config.yaml
num_hidden_layers: 8
hidden_size: 384
num_attention_heads: 3
num_key_value_heads: 3
head_dim: 128
intermediate_size: 1024
vocab_size: 7426
hidden_act: "swiglu"
norm: "layernorm"
norm_place: "pre"
norm_eps: 1e-05
positions: "rope"
rope_theta: 100000.0
rope_fraction: 1.0
qk_norm: false
attn_scale: 0.0884
bias: "none"
tie_word_embeddings: true
parallel_block: false
init: "normal"
init_std_qkv: 0.0279
init_std_o: 0.0
init_std_up: 0.0279
init_std_down: 0.0
optimizer: "muon"
learning_rate: 0.0167
lr_mult_o: 4.0
beta1: 0.95
lr_head: 0.00651
max_grad_norm: 2.0
warmup_steps: 200
schedule: "wsd"
decay_fraction: 1.0
decay_shape: "pow"
final_lr_fraction: 0.05
batch_tokens: 131072
max_seq_len: 1024
doc_mask: true
train_tokens: 542100000
max_steps: 4136
dataset: "wikipedia_en"
Each number is 128 + 24 x the weight over its row's rms, rounded and kept within 0 to 255. Layers, rows and columns count from 0. Numbers have three digits each. The size before them is the row's rms in percent of the matrix's.

# gate: layer 5 MLP gate, 1024x384, rms 0.149, rows 6-40, columns 256-383
# up: layer 5 MLP up, 1024x384, rms 0.157, rows 6-40, columns 256-383
# down: layer 5 MLP down (transposed), 1024x384, rms 0.0917, rows 6-40, columns 256-383
gate6 104:127139130119114117133121085088142102114121181088114159110139139110124130117173137139121131118118124110150157130112169128117127096206090110116129103141113110128109108134145113105128109097152130107128148088123100133183153129096126126114162121166138134126109133128133125130141141172140102112134110117113134125087144133124109135129093110069147140146141102093142156125103118148138124119156
up6 106:172167129134164137141108121150118127130137147079091085127179100134135113126174121138123088112151153141135096096114102154093130106165139161107148110151134123102130148116174090121102126113151107062092183115114134119122137126079102121123122121095122153110155101160147123113132166121136107156098149116136122092151145127116137088123122121121143152131126090143156102118097130161101168190134
down6 105:168121109099120153150149085159120121177107109120155122141105138089106127129132195146144115090128119171141144113128101094127132144134152120151107095103121082142134134113125113094108129141124128150137152075188134095130114079108156139089123111103116132115146123133132110102112174121132129160160127115131108137131123090126128128093132129139119149147140069122101169123102127168142139103136
gate7 103:108158144129108103089147138115105090102161144129098144149132121122203108132136130186143112168106110106156136124133164145147138147141119089126116144126162121091144145126173134119114101096117151165151138101122126115137153138151121133118100114122118166074134119127121136150086141134127124129113112157128086131166133153210103108119127159123146102153147137103114108138199180152119155138079
up7 099:154112106124165099116088088151139144177080148092172158140131090110160149078105138140131139125125183152131134122142115145112096135156188153130152124099139120144134100116124115157134143173138171096094139155109117148110135135125083116139162138130104118168106097145112111153133110095118149099138162130132107157130135133116105102085110176105143108135142139150091132112130139103162136135116
down7 101:117128113126163142131111120130161107149122172143155143126112142154108140082129125127142120126138135135175118108125107104111119141132124160162152151131145151135111124067116165101075121119163151108135100101141171114136127120098122151157111132098111128178128122108102106117100122167148114141118144124131139111150104108134104162123117138158086145131094184137121142103098121172123119135176
gate8 098:141152116121152121118137137116135140129125145150129177130131145139152114095148116115134146107102111106147107048100117084097135173119099121145155158105141101137102046135126121132123115131144130150158137137118106153152153090105097104163151090165136098182122083128111156081122136125138130091113119150162133130151118147131122114135124118104116126137161144137104086072101141135129105114084
up8 098:165096124140126098167090119143117120110112080117173102112162120116108150113130179141165154142142159110159136179113144163128107085145164106134128117119123163126163152099117187114143152120150097073146124117099163119141161129130135113116099116111140179108180131145170129149123136131115117104132159137116171111158126113098088131134121128150146102148140132135106092102115132150139109142150
down8 099:151173120136137130150177120112103150131174123127138135124141120127129128126106088129091086073129124089113169133130116140124116126149129107130129133151114127099108120177112147082134095134131094163169110109095177103127120114153147086139120072112144132140134090129131155152125120114155115117110079116207136123124115095167113162100125112122136119142123149136135115161132112128109143146126
gate9 106:165170147126102193147135166147124104156100098123124137148121152159158120117173165114111132134154166102101099164121138131105184116125104145110156115121085121114131159128143109132156107099167145113181139163131133099101122108097126078103130157098141134090127114108136054114136161134150071131143134144152123103161148108096126154148135121090155161125080105129151119135133144118164088116060
up9 103:121147142143143190119086143077148150118114133128086127130105134138122102118109119107123119077148168116091106150146144126114100121144142166114130116125122100117160118165123149149147107094103083120136121162105146127124081138142117102168108131170100126139128142132092112133094161141115083149117158084098151141140126124124111150145129130146068173115138102148115139105115152129120111094156
down9 103:148092102061163137115132128121151121094087155151154151114121119096125156137093107133115124135145108137136127116089123109110176214111136175121136124147170097122105134167101112189150165134143142146132132152137169108120083125139106108133156140119143119135147149145127126105137144076162168130112134108112177135108085104109118105106128101103111128123079108144129099164147134154157106118125
gate10 102:126108157133152164150110094140135125124141101142127117111108101124133129097134117050143122112185113145178156129113119098133153173102133118135164135078102115146126176087110189134129138125138114161124108100083160128101133132139133078115094165108128121145110118107116145103173123138113133089171160110185112131146143175091165121097114086108181186110105120110143123138136146117139112112133
up10 106:131117163120182130163172119157145152126148085107156129088087096123131115115106120087158134128148067106137120164049138122111132134078143150153119150108095130160129151115093182135191125107068154140141146100156127133145118120140122170106124130121154114128112133104094135146122127128131147147125137139157141141161142153142066135117151096089115157168119114096154109106183161090125108130144
down10 102:127127098138106136143066166150125109139117133107089111145146116122144098104105110137117110109084108150095153087139083102138110125143102095105137119127115125120155149140109139107074124124132103117116123075145160103105129156120118107110173117110110125118105156146114165090154139106111146134171137101078140123122106137127113164103120141143153098103133094111142125082146145142105137125171
gate11 106:144173104120131167149159109147150129108128117118104127117089110131125139139151130125144139164172112106162127116115182102146129059113139133096117108138149147127152132103118108147118139127090139095144137108112119085159122155140123079131163141148124103154105126129195124170116123115148104132125149150108104157144138111157109126104136082154182115096119127129124139091133095148099107117119
up11 102:134126142116130120188122133178128130130104102162136089102081133143108142096125142105133139159137107091121180130102123200109098136152171136137140165113126123126108149120110134136167108143112117098077133150136120149127104119086105145127140128137135189172118100119128169124138120155088100107088158164126152121159128107169143153116105118159134108125103105112108144088062137125108162168163
down11 104:147117137110122107111116082127127139115110114115144103149132117125129155151139116140156114126108137143111112168102128124085091180151129135139149106112115160102096157109127124142103110099143115147165118133171185145083119158109087134146150120134128142134144133148103196111136151156123130134130146142104103142153111114135132122145091144069129109105143133160121172110160144161140143127139
gate12 105:126158136130113111102126128130176203068084158135118162150152133167095144106131102121147174146143137142134127146083149140127144152094095097111141133103144149141175130179096142148098159068143117135098122172105176159120118096141137135157129134147138141123121109146101131148109144125140154113146152161164141099147174088137114091155144151107097116112145135137129111113145153129095134129156
up12 107:124122144128143155109112172128169113110146119121145112138156064147078155116121154129134127112096163172138098140140154151098051134128134138131139112114113123114159149177081055184124149101127107121122124173053137097113154137119145130127153082118163133150120104174142112118126126153145137177089104156115133105082190112143130122166158115135103129157148130104102145102086114092078181135110
down12 103:142107159146152144122121079124108170077132128130089116094086142135145078146107114078139101061158098152136122130119120159115154168134138154163123146171130135130093133157125130115121106106121120154135119149095147126120178152044121133106135079134121150155193139135109133121124118121124119127118110122136104136159140085110088124110097143145128161053119082129132152103153137095133169084121
gate13 089:150150120146139108138167107189141130131128120156121139102158137179105152105201172116119125129076119089110118136156158120128099154103134130136152088148152173105085147098130118108133131171123118109140134135148103147154128151142142152140144152107107145144089125157106166100134109216129116114123101137153131125135116124156103131129114099115119134094138147123144116122126123156145136088088
up13 093:170149116117144136135126117141089127162141149123125111126115144094123122130189111125139121126101070127179148105134139076158125148148110137126152079123133130137103150087133100139069143150106114137127116126133118143147148165083068099127092144146118150146160144157163167128167121179062152128089123100127144131151158115096131083123121098106117134094109171164141119143115106170141159171110
down13 093:083120112120070136105120112151102090137092142121154140113113150178126104148122161145106154083145164106127116112127091150164123115154107157133142185143129131146185101108131117119133148090114117144142130152100094136150151139103147147111143131124132099128147144122104153127150119150131162106141106131115119116123127102111116110124145118118139122178139134053155142156158141157137138087181
gate14 103:144123131104152120119099120127112077105126136131115135130116102166119132114085134125134100146151145126144150139154135127129124119184115115074140133079114124148096121158092084100139091133154180120134079147088152112090076136157113150105146147109112125143121129162124135108099128115119136130127131188105143113144119086153119166140106142131131107146111083095080122123133120167153132078151
up14 103:103102123105119139140096120190125130150112146092111098189143114149120112084122131133079115080132089149107110114118116088148119123100102094144115142105088088101145138138163074153134135152136152128124105114151113126085141106115158144103078164134122103125139110131150107122145122154128125141109146170120119136115147155167147133111112102046107160117139152114105131152119125107141137130123
down14 100:137142079143152117114118132090160120146102116158165142109115129052126123130109109122158157162096113152117127128147127124114108121091094123132121145135110159153138101112105150140148147095118135120147121130097103134190136134139128180109136143134183139102136102180160109087151147123101118135140106106107151080129135133091130128127139104165097107105119166152155127154152154087160108127115
gate15 093:110182158162114172173085108100089137175124120132118097104130150124149126140138100089138155141074108132119146125134132112132120122174145143170108102131165143151115153115115141126124127149107144118151140148128138117140083116100134141120120143107119116089142155093116097167139154137194215142117130161106152123141158136101167124144116134105134090180122114136142110149099083116148140116118
up15 094:127165148103166118124146105125117110120163140090134169160110143126144118105124120119143147100115113095144111128154122128161098116144114124159132088158140123155099109133140138121114142111130157109129137115142135145117147126045140125124123106135139141111150129157132136115112137134107166166086095118136124150154139138139134105142148103112130184138142132116125124121150108071135103132167
down15 100:162110075144117151122162130161139152137124124096092096129077125119171128138146124120153109113115137083113145162137137139097145172142087120079096165118094107126120095135118129134108109106128140123136129125105128133153120142169176109123113148133131127168099149137110097113135151118145094152179144120136169148084101106163153129109125124119147102111101151127106077108111149111118091138097
gate16 110:155136100125118100110140143111123109095170109158128120159120130108105140128127124131124112125128144133117108155101135161122146140110135134149161096135166093147092119126161154100106082141154103129123116126125100157145148136086107130154143127170142118132096150130114136171129133109121123137125173136080103112099083129133167119148141136105088109137147125160133116153112099146094114121093
up16 107:169094124123126123172109105142134163111143119111104176129127115137130142104146101118081144138116108118182123138123122167131142112139161111075139139120121114150148141108172138143146117144159162155140148150141168125141154140113116125144168173168095110127119166122096192139157124105117114090151147107111112116101157144141122140111133195126093099097147113127098116108154114171132085148076
down16 117:074160111145128148132092103136092139167072105104138135135154169111141123165197118116135156124134102109109118116100114095096145121131127123100139134143093123116162140134107104164151158121127142140158115120091119123149109140116073121100122126097134096142157133124159156122092158108119139157144133131167116141111119123113102134135148101150157143133108158136076140194146159096113153179170
gate17 092:144149129142176119159115138134081107103107135140101147136117150124149173105131165150142131133143168118119128090131103139114133109107122149165111152103138121066122115107170134108132142136111130114138091135134122144104132119126147172102126144113153161171084169113099119095168166122080133128189121122172091076152121150136128133117105118106125105103154110109121118160146102153124134165113
up17 093:140146088112126115137098115101126125135117133099120112114099100112116114157098107129149082131159159107123143131106116185097146087138100066137139160189118161140135163142124140151120130130149134120130144164151139127126143120098075117085102145154144122114143099082101088143130099165149166108108141158116135142134169120167127131140132148153139113171143121138155134089110080124145108116164
down17 093:118107132170140110095148088130132149084141112137149145147111160144096120123132129131137130124107142140125146161112180162132135139146154120123099135112067102160087127141082155074103117127143094138114161095117084106123147128139092108139137129107129134121124140116114131158150104104111147132120127127124157148130117163123100121107149115139102108175050140093098148134104145084095124131136
gate18 100:087120107130130117094161126110157132161175104150110172086143122095117097178129102105140138105125137175151136116169130170159118062108106097116106121138169112135069138115146158119120101145102137127123085124135115149170157101148105162128147119135129135125116090156130109111170158092155138127087125140144164131136121143140113095124127106165149097154092153142104152119112142113171145088115
up18 102:108099098101137099125130166081113120128125121131132131120135113125145152137087151125105163103135163175144121123176106131139158104110148114155153098124169144150122075142104157098057098133124162111107133080175160149099136135147123146089124126142128110110113138127118123107086118109115143122131116090142149149099154127098135142117109108149119151153117185129111124130112093080140116126131
down18 099:158093083189150123146148149152097131120148092116112158126133152142138108135102161155137128083145085117167131149148140142142118147120146113130109136151156102124111160082156130135135122115114115075172126095110114129132117085149142140133156088119113128146155104133142135107178098119124130133152155077127177125090114121140083118116149107120169098120106129145126144085128154136141140141096
gate19 093:173131171080079107117136125082141162139121122095111131113169134129163118168146099147156134109130150142153113097137102133107133111158107090134085150111099093096144152126133134124161102181129104136130096176103099126101153079143148127119109146106115076179118141137182114107168141081151131125143133110128140137154138141100145162149120108089141122115127138128121119132152134102119126094163
up19 094:096159189173110128146153126105108117153111099141134112121112084141125173169126126137092124113157112100132095129082123077104111107091140167131144077142112121130126162141119134156120088107147101118135167083133096122126181162133136143106118133109115174151113115104079113100161137123152163124135128122084155128142142170100152126157150172126113123146102117085103130078151090146157122104117
down19 095:155121094103123122065094128166139150151130118133152201117110137147136152153141138122142112132110103087111094120115138155087144133106112094118124145068163131097130113115155091149125129160143136113103133158137103133131127159124144126139129133119109115093117122102078117137144179144128135146148114152118109115108076146181121135144095127098198097125117125130137150133098162144114127169127
gate20 104:143114164140129174078122131079146143143177099138172089104118092106112120125133125133140149081126105142124170121145158172117110142130139139090153111161111084102109144156153124163116141115121164128144119121139172145101106163140140141109082147179139120142125144112144118121092132120191131071089095104120095149116125131106118114127160098154146128115135141095108141105107105114119137108131
up20 103:157137159084092158135140112109162125104135164148091127154095170112128129125138068159106142185120161139091075141147105148132092147159158180168133147113133157111130114149117083131121112087130107113107154119122142166137142151160095121139132129172114090136158107142067182098119141100084138165144101104124140148083104123124075119148119148143115086124137127111149124142108127117139121121165
down20 099:132162155149148160088120125164155153115155129093148156115151085141146123112135140148153123092117135088136195107167159139155135117139100141135126082127106126142126094097104112180113098175103138117106129109097093125097129127126110185135067152142124094127126169150157123157096160100171101147111095136153147149143132145102137126094146124165129172105099123113146143134119122108146113097120
gate21 105:140135132130105132160146139119136133147132076139098174104166133122130102079144129143145109108136118126129078162124134104112143132170103098150163096113134095101163146154125180104133163090070120121107122182125117145120132071158123084128138131115135057134164157115133117136186103128142104168094136135155140134190137084135107109154159139136158134120101118105152134090132126147110134106079
up21 103:143146121130151121139120200168125181127137171161126125110123134123121130135135127108158145089121112125163099138138088185105145183146108183117144118123094085138101107127142152148096149109150160129098106129129131131142110124152131114099135141082136057141154120135141174113165104123176147154091139101161077135116162111118139070108149128111099125130117113094176121119139131105153139115123
down21 108:185148128156128091135161185131132166127151105174167096138107097115128105098108130118135122070128099125132124166094071081103112139124125121118123127140141177105124129124103109100148086106143129148167122152156091114095161133109112102132114128101126108141122160164089148136153132160150157118131161139095075105117111088140154130127140118122139127154115123127182175150165133083163099153085
gate22 085:153141135133101132156068171088128131143126133130127115159138136125123118174129116139119132131121127095156076116122112138118148118118142091112150146132114146167125130079122097097119122112101149141185112155143118161159128105105132126127126132099131148155126143131124118143107108095139090127141157155181149143120128112129131138119100114164107112133126128104128163099111094078150137144168
up22 084:165140149149138149139176123166118131171079146115129117086103109090169155158119142137102154171124135108137143119117122163085134120089112157116114127142132091090123118144088124177134104107110138162130125097150133109103119101110144105141108098156119097117139137130149123148140091078113114125100103130118143175174148121152120141116122116169129093095109113150123116105130120148112102101166
down22 088:139104135131048103135087109092160151150140163084141107147117142128105140122125116150101142115142120125120121114148109107140123099105113130153111131093140156113084113099160085127140125139151056102103081145163129162146120116092123098116151122133146127112144130149142115141155106162156096101127133118111157153117126121135138123117115140122087102136167085135115161151137166136158160179137
gate23 110:127111144111123121137114152089111143150103111180143170143137144104087157165124154144126163127111151125123110144113113109116150126166115120132127169106106104115119154093110097148112115102117114112164083126152169145124103153117126128162129111082130174162127135081105119144127142145126127088142088132108182127131113125085137108130134150142107150116137146098113129163131148100105136132125
up23 112:125107146157139130136113122120144170116144145140118145136121133137156127100166134131112121111173162145111136080158140103123079087132158137149134122130147137161082153094082099125152130169120123124102108138130161206182128128160117132166115148119097080145142091104170139116124117130148107115116126136161130140134083122139127125161114107089103129161111151149129103127157146115126115154114
down23 108:145142126148157165126175110171107148150146141117100096126172111140126154125131076167125112181122117155154136181138122142147145080106110138110134123119074119101100119122137096090117149111121108136122173125107119150137138145144116119143134129122129109184116167116191119122127098103188122147118102134125141137146141081124103140155136139102137122147140143147126163150136080143126130081144
gate24 092:111092116123148145149164132114163107125150154138158137126145140142135107103150071117114152110161124069124125120106154148116154129113109133087139137117138058138151108118142122160109141115104127144135144140162118141130133132145141126130166114163139123116101156132137087131132137120092132114142116138169090163140094089148130139135122131120143140115143130155156106149159110140167132169097
up24 095:144153123166130109110173095120104144124107145108096161145104155107147149148099116118132101143098124141100125084101138115126136093133127102123140094115108118129189111127147148098109116093156163136157094109121117129156121106118143175132150091096167113132120146092157125125170110129089115154115123108112109138087162149176163117170167113135121122137118138163126120102146123094120109125135
down24 094:132130139131142129128119163158170090139136128108103134102125131159115113084077137132110080134118112133156109149119168123116092144116138113129118111122095169135140147137116095140144150138130110116103113127103140147103113117123137133139110141151089128104115130131138142116090109139120133125146151148137127102126159154114179107169131144097126154133136075094152080108153176082092096155123
gate25 102:165113116115138118134158136117153158096137131111124131130109118117134120143112158095095091158127113126125096110153154138117118123120147145088177127098141139089141157107160135120108117115131141101116146161135102129165112148149139173105136112130155166209131149112143161113107116093124109130102119112106127087105133168108121161134157124169119130169157142159149160169129147149141156127133
up25 102:178137119122106105192120110113159095113098114109113106144163135174130121123160106097167122103146106137130131127116062147119139138113139114137118127146145099145167110168124097139147138152154130157146136089144139128173085137132073118103129069133134151113166134143099168146140111076143105105134133115090140144109095097090147110137127053093103169105115100168124088112111118120108153134167
down25 105:118127123140136110148121088123113086146152143113159132144141070130141175175139105088115107165083094134146119136131114089128166123115148147117116119140146130120139119121145110151065146166125130092095118099101164136100098098129118101129121175118134077123100109133079129150132146104093123120120101166122144115089098122127148148120129091118175125114088132131124145135123145142137115172086
gate26 101:138152149129069114129139117126079095122144090110108119142120110106122128118138081157153100125156157130106113147108111154092100122150167098132119136148177080119117112117150096183122104116164193144129136134137166154159124115124110087126149118079146153133122136098097129119123067168115130148065133118124126112139123171128107130150112158131135116113137112086133129122139130155109140159148
up26 099:102098175103143159133168132119145086114169115115122132143119152127109133160157178150173099125179104106123132152110128130109140136135104115136110110118160167097131130160114088173086125104167106123174146157117121110172064121119111091117135144168164175162130130128149104111093137106104152142077166115121158094149125136147127122101159157148182137155101134110127127127111130145141121112104
down26 097:139176134148125128102107142165134154087109127125117139118156147108141128116120093120108108142133123090122147172118141126117139139127096147124073080166129125124143129173151106177155123144116105105130098111124163105130097099137111162129104123118154139130135134097146093158125162090113137115097108170117202125151129129129118145111145138167151112095131100121098151155125120106079146134123
gate27 099:154130153090158141108107122131135155123132159133125143126134141134117136114136094188143120088139162131108132132096100113105141145100111117146151105118123116092124147138145148095104132072162119121112164100163115126137162126109099114171120104112135144123126138138069118104151086163118148095149115134120134104103147129154154122162096144128105120110126117091115086109115078095123107116142
up27 099:167139158120109131152103152143143144122125112173108113149152129121157111134123156118142096123115180102119144095119127159161092128123143147104081134100165106159137094147175087086132140137089112143131133092165146132114114125136138145127148138138089150117156144113119133106118101134153158128146126131114104118102123096148126174115167098142113116127137128191101133134082112108084115125119
down27 100:122106103150115083115154129143131137157102106148155170105160135140118119156107131167095100209135123120186114146154183129108113112129149118098161146180150130106115121134141143124145116123131146132148129163108102131105181107132160110127084166148186156136140128138121147142127117137133124097108149110126141117124132147058093113151140104103146146099119131106113136065143116131099086143114
gate28 109:159153141136150144106116146127147156126140102151129183135121139133094107130116135137141103100142148099121116123109123138159109127125109137135120107120079100144097107096137133151170162120115084088117146131142111132134097145145117140099120118137153122161150135121182164142128086119143065135126132131141129115133115100165084140124123148133108125126149141144132107172138098144104147140130
up28 112:143090150125092109127120122117177123147134154134116074136085137126116131108134167101103121154179079157158113122140128132096157136114116142140168051146109130131160163141158101145126120139165128127100135138115131099133139117182154118156092117146106132129131159161082111077160135130149163102120100101122127150141065124088077123105109083140150107127156114093103128097134115143134153138150
down28 106:121147158164163110136124160132085108149126112149115091111147109115172124096128164129111133178122140143152154119140125113107143089156129127164121165151130150083151157143162117125151084133167111149147129126119150146153082143099160099104121147135121148099133163112161081109136162140138185142151106120117112112108142147136128139084110078139134100134095099084113123117108169127120150123111
gate29 106:134156139082124129165136117102112155117082155125142160178156121112121092121116134117145186122145113120122067151146159161095117124143126155152076145122117158105135118116115139142098145132102082102137136143135133096134127099133185122089127159145166121141147140093162126126149115103103133115132126130132104122118077145127106145119140138131111073174098147104126148117146181136105142132093
up29 108:073162161141136118108100102095182135153129111126133121135094118146141125097107108107115126140144129116105076152092091120156160128128156118127141153133161172117147138086102131117089113130117113118149113089153146138165158113131156101140138122079147155131142150074120140099156124135153102112123184155130113097136097140132183144122130117160114139135166109129158100127139098133120129115123
down29 108:137119178146090075170181110103145147168169130142163143158139179136116100123105085097134160142204162110093102105155139121112130135118104132124085150147112148142124148143081150161140105130151126080084145123116129069136141114176117125108124166096162145099136126120127098166132126101090134107169100180169113118132099136126146140126080128194118142092125162120130132106127141110090105139151
gate30 096:107180088115144132159094121110107135138171139136120098176076098165127109100128107140121143104163145092139157101127123110070155144128080153133165149104118100100133119148134138050133140143131083090139131100143103155148081140117142125106130168158111137112127102138128159114156141120126106119137107105158160139147144141107146127133110123129122129112133100148150083116133151113132119129113
up30 100:171126125139104099144132090140093118125139121087085102135130154119130146143180113158144146147090151118152136163121102165200140113153148125102122158182130161102101126140126128134167158133148190136153113122132094102130147147135151149150139179126126098127126151162102146158099121140132116075142173134126089131113098139134152156136154145133139106159155129115159105121084169130153130125116
down30 100:120137155116154146112080159144118143085123098121165179109127115083142093119129182120110143117144097162130118165113155109111117126117156140169120144103140141132100078132116124116089126130157110121104141163168086118097112162069150128122194118126160120167130136118133086081143167091060169148133138139111102086071125138110180115119110074127127160140097128158128116124119117160114140134115
gate31 113:154137158130121121133088144110101085173113131089125142124129128146159118105127136125131151151119119103131142135129116132100121153124088076148169173156143112148154117100107108143168135121110155071180110137113134110128143133105155131149120087074113147057136105136098134135170134133101120128150160114088101101172089141097159148119100107153120135133197071141115139097134128151134136187131
up31 114:123135141131088136137149163097134112143116093122170110155137149137122119168099142102172136121130129136189118135119135144092121138114130156114130155122134138122106125133185157186186082106155099162125130105120109077154100155109090122119122183166158183126112102152082132136143107118144133088150071084138117100152126148136121113113091083150116054149100134117120132103118108151172197151102
down31 105:123116131110175152128098099109116122098173134111127152133129134114116139142142123124090118141127097166091157121111109114178122109167149094134109131104085150132140131128084161132126123124121121144075102109147134143117119124147118135134104142113107078172118148129107170102058133136093098125128152145167097109100119092118118148135159142078100180078150123117190114156148123119091120118144
gate32 051:074080119120121144162129096151119084101135129122107124132077119114144100114115119115156207106098131139172092134164171096142134127112192149147126106087113079123125120130138131152141119140113162160111128161158118152137152117128096106154138118152157154150150107076121168124136141120144098101125081157102170116092110151181106169147129129125123147145149157073150092158131121112108105122128
up32 051:069134120150142130155129079140121128117131134127105123135092112126129153125153130096140162118136152157134100110155158125146089163082169147128146121117093102136123123126122114171165129128101134138137118160148121151089138108140108119119145132123139123123152123076109138117139128145152075108114134141077133090106105123234146149124121112122126114129154131109197118151119112117106106140153
down32 055:153078108093135090151161144115151128123145113120115134121175110133122091117139158138103124132144190133137097105130131138129124125141125135157082113061149137132133137124136129147085152153129141117103133152136088102121126128134124129106115106159074093099115128097130137150140114097108126103175113151095163130106101143113120085169149086131154113130102123128096141104181113138154116124114
gate33 114:111124167120132115114126092145166154096140131114122196120156158145069131086137150096131132109093163165129125096134110108116122154118109124091132138120171142132187130089112104158122133116168093138142088100119158144112120120190109150139141138118086097128157143101104133157123132167122160125118133097142095142156162197148130153117114116154134078077128118117143104168130141118122145094103
up33 120:141146147104180097131136126111143132115156147120156202123133146164100150103112148108145124115106124129089102139151141109103096114119127117123130136147149125140149097132091127119105160146175138172149099164108118105131077115124065123131153140136088158122153193131148145139136083130108150083161131122155122120126144143167110142071107128109142100117124089115133101156109161131115141081143
down33 121:128165187087149161121133073120121126135137075107142095129130124152101110117126132132167141161136124120099086128115121145145144123150129131124155134174116107082120119123116124177106155121113138114108167115139152153126078160156149138155105123122094119129102136108070166133145125128119137170090107110134094139138111128137188088087148138145156128110133114157101151140165102119110160132129
gate34 103:117158165129127074168132159113084133126122124145148151138131153157168141072162172122159140169131112150149145070137134147124127102138097104100125111122123161134103090099188147161130108089170096112103081141084130141120097130116134096095145132115166105134084130116127106121167165167118143107112163171110125102127175118122169126128171123147151126139097162111119140168135121128105152102131
up34 095:153132128153130096151142099142148115104096137152070124159155125158148074095109132140141168108103150162127093128134123162159083102112129171128168164152128116131120132076117138120154106098165101109122096129082139116118171136184125140139125130111130132129090128159154122111132079147090104114107167119106103122111190113157137122106128092143147133131128128152114118127091143169150118149128
down34 106:151159155158130156162121121138139188135143117214114118122096149197138100125089121115106141138147138133101164107120141120120127132132086106155149128161141166140110170157160095088149122151169139091181101106142125093157104067110115142135120112107136134124111167150102112093092134109137071109147075124107147160124179109126166104112140127111126163111115147145138128134104082127119156110151
gate35 105:129161093141093114102138159101170126122149118119138108113137077131130083097155123128146129176165142124154135116104108147103141109136159134148105150109129097130097102092123116143123091145094092118145102167132113106151140158090127120106161132105137122126147140147167141149112107114116125143136110136125144172090110126100120106151102158115136115137116158123134071089084138148148126101117
up35 107:151146136099145138151119098087105106112101150090129129176115115159128134139126160145093099119143175140144111118114122144130100099110141100171152149122102123109178109112145126138118119123170141110163147123154111122146111118128173110130143129158108165163130145131084133121150138120125111138123129139115124105127117109147118118142103140123099106100131118136091123107129133168125132093141
down35 105:095123143103184119149116115126134109130166104087122144151141113119172142136110126109124065145137115171153133146093116105117111131094105132117150142128114152149135147127102176105144164126158107168131142106128134136117133159077127173092151113132125154170109125134157068107134140105112130153128157191143125109114132148114104184138069113116144145141147132163140137145157110106129117125126
gate36 091:111128093140146095160121137141074083170137107138131140129138134104119152124166160145107094150120138140166115114137105112149155133129146125121135069115145122168102159093169128101126123129101089105100148110110173129067109111119094143135125114155124100185123162122143126156071151145115090083127128123118084094120131141090072184120127149136132146144126116108140076090118145152096117125149
up36 088:160119165105156134123131111114140145110130152122145115118113116136136146116168167085147142094112175123146114102120055143090116110103143085157123133156099135120148117146139130141065140109113127159066152109116124109129123123100144142111128094126158111104096162130120141114143143152120051115097142151153145080148178121114180111135125128124104125080118133152106146150152126109113127130123
down36 090:159103123145123115133158104128085132136160187118115125153130125156138115086115099145114096094123169160139092101145162135116104167157100140093099106154144150115101126115141120100126135118137124100144133117195132142134124171156116081059115120152119171121109133143148118136130173149134140153122147087129123136094108122115090147164164130099129146137161116120157107138076150137139161125098
gate37 114:121109084143137100116159142119095102155123101138080133097129166100112143186118107142186160114155127140200126113158150154150084136112120099084133117131153158122081164094141141153116164142111138146145133124116137111128132089143100069118137125175112161108110126149137113122104097137135117142142103135139112131149157106148112109134155091183165115114098093143124152165187144140118173120128
up37 108:125154118143160182143116079110106143153082122151126101135131157123091085153125125143127158133117148144082134120076124162162089140139142117145099146120146111172117152108163147156131163133114111099118113118165118089160154130158188103135131144130161153148128148133192135156082129090149120128143136133092116122114128099156097132151117137094142105133149137143094136126143154158161123101112
down37 102:115136111109083109125144144123169130123102155098157170145160115108112134132100126124089141095125129107151118112110128068099130072121127107132155116105113087121146148149118122090133143128126143108156109177127179131127151135135124116141120100112165117133133116129142116122122137110110200130138156122149184102139083154185112140140109121131083114128147102142184129143106121126132141109134
gate38 092:125122139133181149116154170132102110112114125102158156118076136147126140111145148157112162096176168130114127108109134093115088101124153108119149111111129111178124109169074125137124141157110095135090123149106152111127114122143155120124088131136100171143140135122125132100096158114145135124116093120097123112102169111129137101134113136119145163068118110105155115145123115155157094124144
up38 098:156162099109163122083140159132130131155137119133161149083082126178107127110098115165106134164134154122128122156078134107125095199118152113086151112166119116101111105137111134098132125159121069169145138098149089110148118115165139117127112134175158132126139129134145119152125101132139143113131074121135138132160154120134115126179119122133146152128122130099148105148170129115120129160061
down38 095:108101147151126122158122163143157149117111176112100173144078153101125142094117133132147122135108133146122173105123101107098145114129083122072157109101103124149185123128125107144117124174115119099133127116100158159112163165130155130132117110116153149167090089117107168061153117106146105142143126112089088106102124161110097107122151125121152125094140122136121165095107139120116117089129
gate39 097:109154159133124156119142192101140150119159125133116124142120150184123128148126125206139107151132109079148134144151137155166152133107086162144162135083106109127094147101159112159130124134098121132083124109144124142147141121111092117085114094061160140071108125124100158132143131136158095130144155150138126128153128111158155107130151116106094111136134114177157107128136089104110148138099
up39 096:119122153133088111130124103108117139138133114117168118121175145139094138150169149116125121109115143106069136099128156113133119104134104111088160136123136172145141133082075124140121103148153123084119132165153071145147127123109104091153127105139083138153086150153113132127128117139136136085142132163157109132084138115147126124148137141129144142123149133115126150139134133126118134116112
down39 099:162127146137155101130144132123131106172180170121129104123105093140163123091098156122123134121100083135147130151130167134143150114106163136156103138138115105078118113171107118122121132094140097116127117124131097179101138114080141107124180096101164178127156128120103137149118122105138156111097145138116190152170136124146132117097140133165138163122147165111111058146102159152148098108124
gate40 107:067080122132101112158165113121179152132103121171148116124105116126116122119090115139102118117152122138153147111151134123149175112060148118149129123123129155156111131152101138113152088107131146138114123147133129093149137137148114180101132081111171093108099107073108099107150131134152126124114113180128119133093157108133167099121116120156150149136142151121078145164129082121137150132099
up40 108:148153136173133094120143074149132130138149089127160132166131119113103126121115157188092143111135114096140139101108127156123170132109168187113157136124141135089165129157124134125157075158108118157101129159113138116115131144116144118092153112110169170126161113143078151118123107122153115142149116169146151129154107108145154154166131055121138175056120172149099160085150162128103117112106
down40 112:123125173092120136082082127105153132105178146105133155120110104126121164076137145143155081121151127101126119132109151196128100099138106090110155117130123121098101141122161139144167141137138154109116110124120139143112098129120146105113120116140105114170167122146137123186139133114142100098141173145134107129149153111112132101078147139085110118122114097117148137097107114062151127143145